python train.py --d_model=448 --head_dim=64 --positions="learned" --tie_embeddings=true --init_std_down=0.0 --optimizer="muon_variant"
Each number is 500 + 50 x the weight over its row's rms, rounded and kept within 0 to 999. Layers, rows and columns count from 0. Numbers have three digits each. The size before them is the row's rms in percent of the matrix's.

# down: layer 3 MLP down (transposed), 1792x448, rms 0.0457, rows 477-496, columns 384-447
# up: layer 3 MLP up, 1792x448, rms 0.0945, rows 478-497, columns 384-447
down477 109:529552466554488438491479545533490524419484431493498478580504496456561444474532445537563497514323469417467435558503584481462521522448471549470525514505465498453503507614514473525545559595466493
up478 090:538487488545547561475454471528534514470413519555510462503457452507547551515487504444502577571509524555463557430517604560478440556419462469552463452471518509524477459554391456493466547620461384
down478 096:563407662574501551581429447485463426486448407526571483488463558600477499486609497469498409434555458488560509464486576468448482614581447513533550497555505456404472469586578470478500436494507539
up479 093:602499511503487421620529412482532587530538536515603568473507576466525529592540574522503471534465430576538492438514550460580460460514516466493544344520496485560526555540458529581540523488493451
down479 091:467522423457558437427480529534480526517460468522457433436414494414577447542517487523599522560445508583501447469488530424437547489463542450505493533460501465472465411493434514535512501420516401
up480 087:484493449552588443492544397512617562497468498563546385532537527496489504496534470507469438500548526518496512501481507476545589468426543409601561479453485493490531508527548546451494481532511565
down480 095:654499440564473560509504500558542549505542503545527546476509360574501540531483401462489492579502487491579490477450488476415510545473518507452491532496449488614432435490487512488611390450449471
up481 102:526501503435555412419585517465508520563506415401626520538451549485443522427480576568560393522491562476512475522500567522514452457464514448423537556606593580474474473534442576572466490542471424
down481 111:508416439471426534482497467411478414501499512468584560516495550487535448508423596497534411533519448466377488569504492414493442379456501509490511501561518504531477495437475489411542593547406478
up482 088:497473534526531481491442475583574530441510452502452494607420444563459567517512471472483523501563379567558398501492600508503397509450528572479483531527525526504475484546508498445549475532444627
down482 089:544503486567475508576474429469556419448435516518542550486498488542539532555527575539437530495484451498402487484497439462431534524506543467577474517445498638556536495443636489525405608494582518
up483 101:542541516475448459454573521501464564574540427490589524550576504456510560460528523515453502462443494513617437538538532557509466501504552430470496371541541491588467489475465559484447470555463536
down483 099:529605560477576534501456476567501446552483506508471433503539525549511485581534462528551560483510555493574574521527497473400605490480459571417431585482551477519504557531511506482511519459481437
up484 094:470451599448469540494555462521463591487502508499518489487453563616390500455467427459514417469515543519464526434521493493565488435504555476540558459591577450525519539511432556457418509491472505
down484 093:446513378468467466468519449502492568523584564461514469478491549504458523484496478516464498506432400483417488550517511560528486480399502480437512527492534627441517483516504474536485502607434494
up485 109:483398413545485542526537545502574477534519497558565588399503592468516574412536465518548524546484507541499544558519409514471446555429470517553494581477497493478443534512521480518444476567469476
down485 114:391513474382476566474514503543433474540445577470548416592456558511389552512468455545529494497486499547477538585604467415540441425425492534524473540478451536380527514504529427550559483530623395
up486 100:475479569535511472602541523513428556499498499567505511559535527464522536523402540486567526458502492452501548454522527477511450494479503487399457530473517513527419479552516589492596439547603443
down486 093:546521495559462518536493597494473478535499468548453377461620518496486423474533530451529526445428512517429555562453445465471412438501481511531494584444517472528470513535479536535572521513484455
up487 097:608504478520522476506491502533437531464516373461543586599428541587504483424455434462537518416479546458527483466447492574550581523399447481514538511450484464521477502540440487471494505499433482
down487 109:511509422416460521455477491426490501579534473462443559438503468469469468544472495538407490489493516463440428521489511426482502515490401621529475524427396490532512496530542428529516486467524451
up488 109:533505484424544532543462434553574521444483610483545487578488505485520519497526486508464512488600507488473438534490538515552436526499374421500490548432510552565498467516498611546614477566491573
down488 106:458533557569524499520532546503473453461496649575466475506541511500520576477561492578577519589606469454466481569425491606555603516438547551481504531467482522492584511478565586498516488443464462
up489 088:539560464416502419524536463414398512567555470511474503533465426492425448515578593548559480559558546564541473473582522541557414561477520484539569523467549593553503503533403531483560497495497571
down489 089:443434510476605445419576549550474448444418456571408606471498471575515553521448499447521482446549477462514492462578507488523487469465516528487481409508543521430560496543560478492394478389470466
up490 079:570538526485475506510570388512458562508451444511491497520456580523535536492509471468481481493495456529491497461566492629608422460537527436419380541421489513504506476527464491473572457561462475
down490 079:515600574544467551467509479465529560576423573540438470460519458532552493529493555566462457512484427529478595539508608577487596514479607427513416517524441499540539446528508464412523563502489474
up491 098:453439497547492457508446459486400510424545477444573558591480529555550573523505477536480477412486551459522504502442424499520489547464685420580537561523571548578468561511465463398447488569463505
down491 098:535486497435512518510467510504536498517497506464520511480495561452493474447440506445565542488500468468501484519528501429570504489479472467421541437585563461460566468432449481484478469536550519
up492 093:432514460528541544496430456493548475608569543539560546530520492514470500528425495490462472456512517591505492600494574460444502455519476568422517447503505433548564441523542463571487565568452486
down492 094:501531537485592476414469410446521442497499492482552430501494451464498519487484522427539463561515585456402569481537505532459454440439536396494480518566732508424495481535499513445542436574470543
up493 066:598489516561427562553445504496574469469558508530453458490583524504531386541538469509464452529426556565411594508540512459420563445524463501467457478535477400448484522524467468528482441438430553
down493 058:525495492479525540528530492469516611448499485471506575521473494490465620529456505560520492424418527509582498545557443523434446539481450470480554401425491477507569501548404604524532548472432475
up494 092:545505387551519453511463446453480505498503614563504571525434592491478451477541600477474526520595477573500499465496470453403526520439424515445580512520436576484553519453499508461463534376546520
down494 090:443584513454505489469541405496385462573555538500434500482457448494476515489574450480588466466477463528575507534553468525503466526487471457525453469514536471422462525503500457584595576450569500
up495 087:542536515597549488510464487561530423547487526516492585545377506485471443524439556562525471477531511572615495531518462555541552531546456535497564399524554567545473482498460478408383481561537497
down495 092:490514519530462439523470541445585478524456523467495543488513557450594565468494480522488567544550537508465446596516471467400488505400539495411459654559503499477477439528500465522522500471491482
up496 089:505504509519488469601469481444501525533529497557581457491476534491486497432532522533430521549514499532488617408444508576436408592510462438470416504521538565470525548457404476558512443542554427
down496 088:525514467522520511474489464512484514418542538534551570498514406536528501463592468540513624511458555521439514520558460525472503546573457493511536415493443375489502455352588452558531569490441438
up497 101:551538422575571566500613522448482456583529486443527505435561469444497542512529515505485494560534540526401558399487532414564443545530482486469524473500476505386495498492427500442460530560522541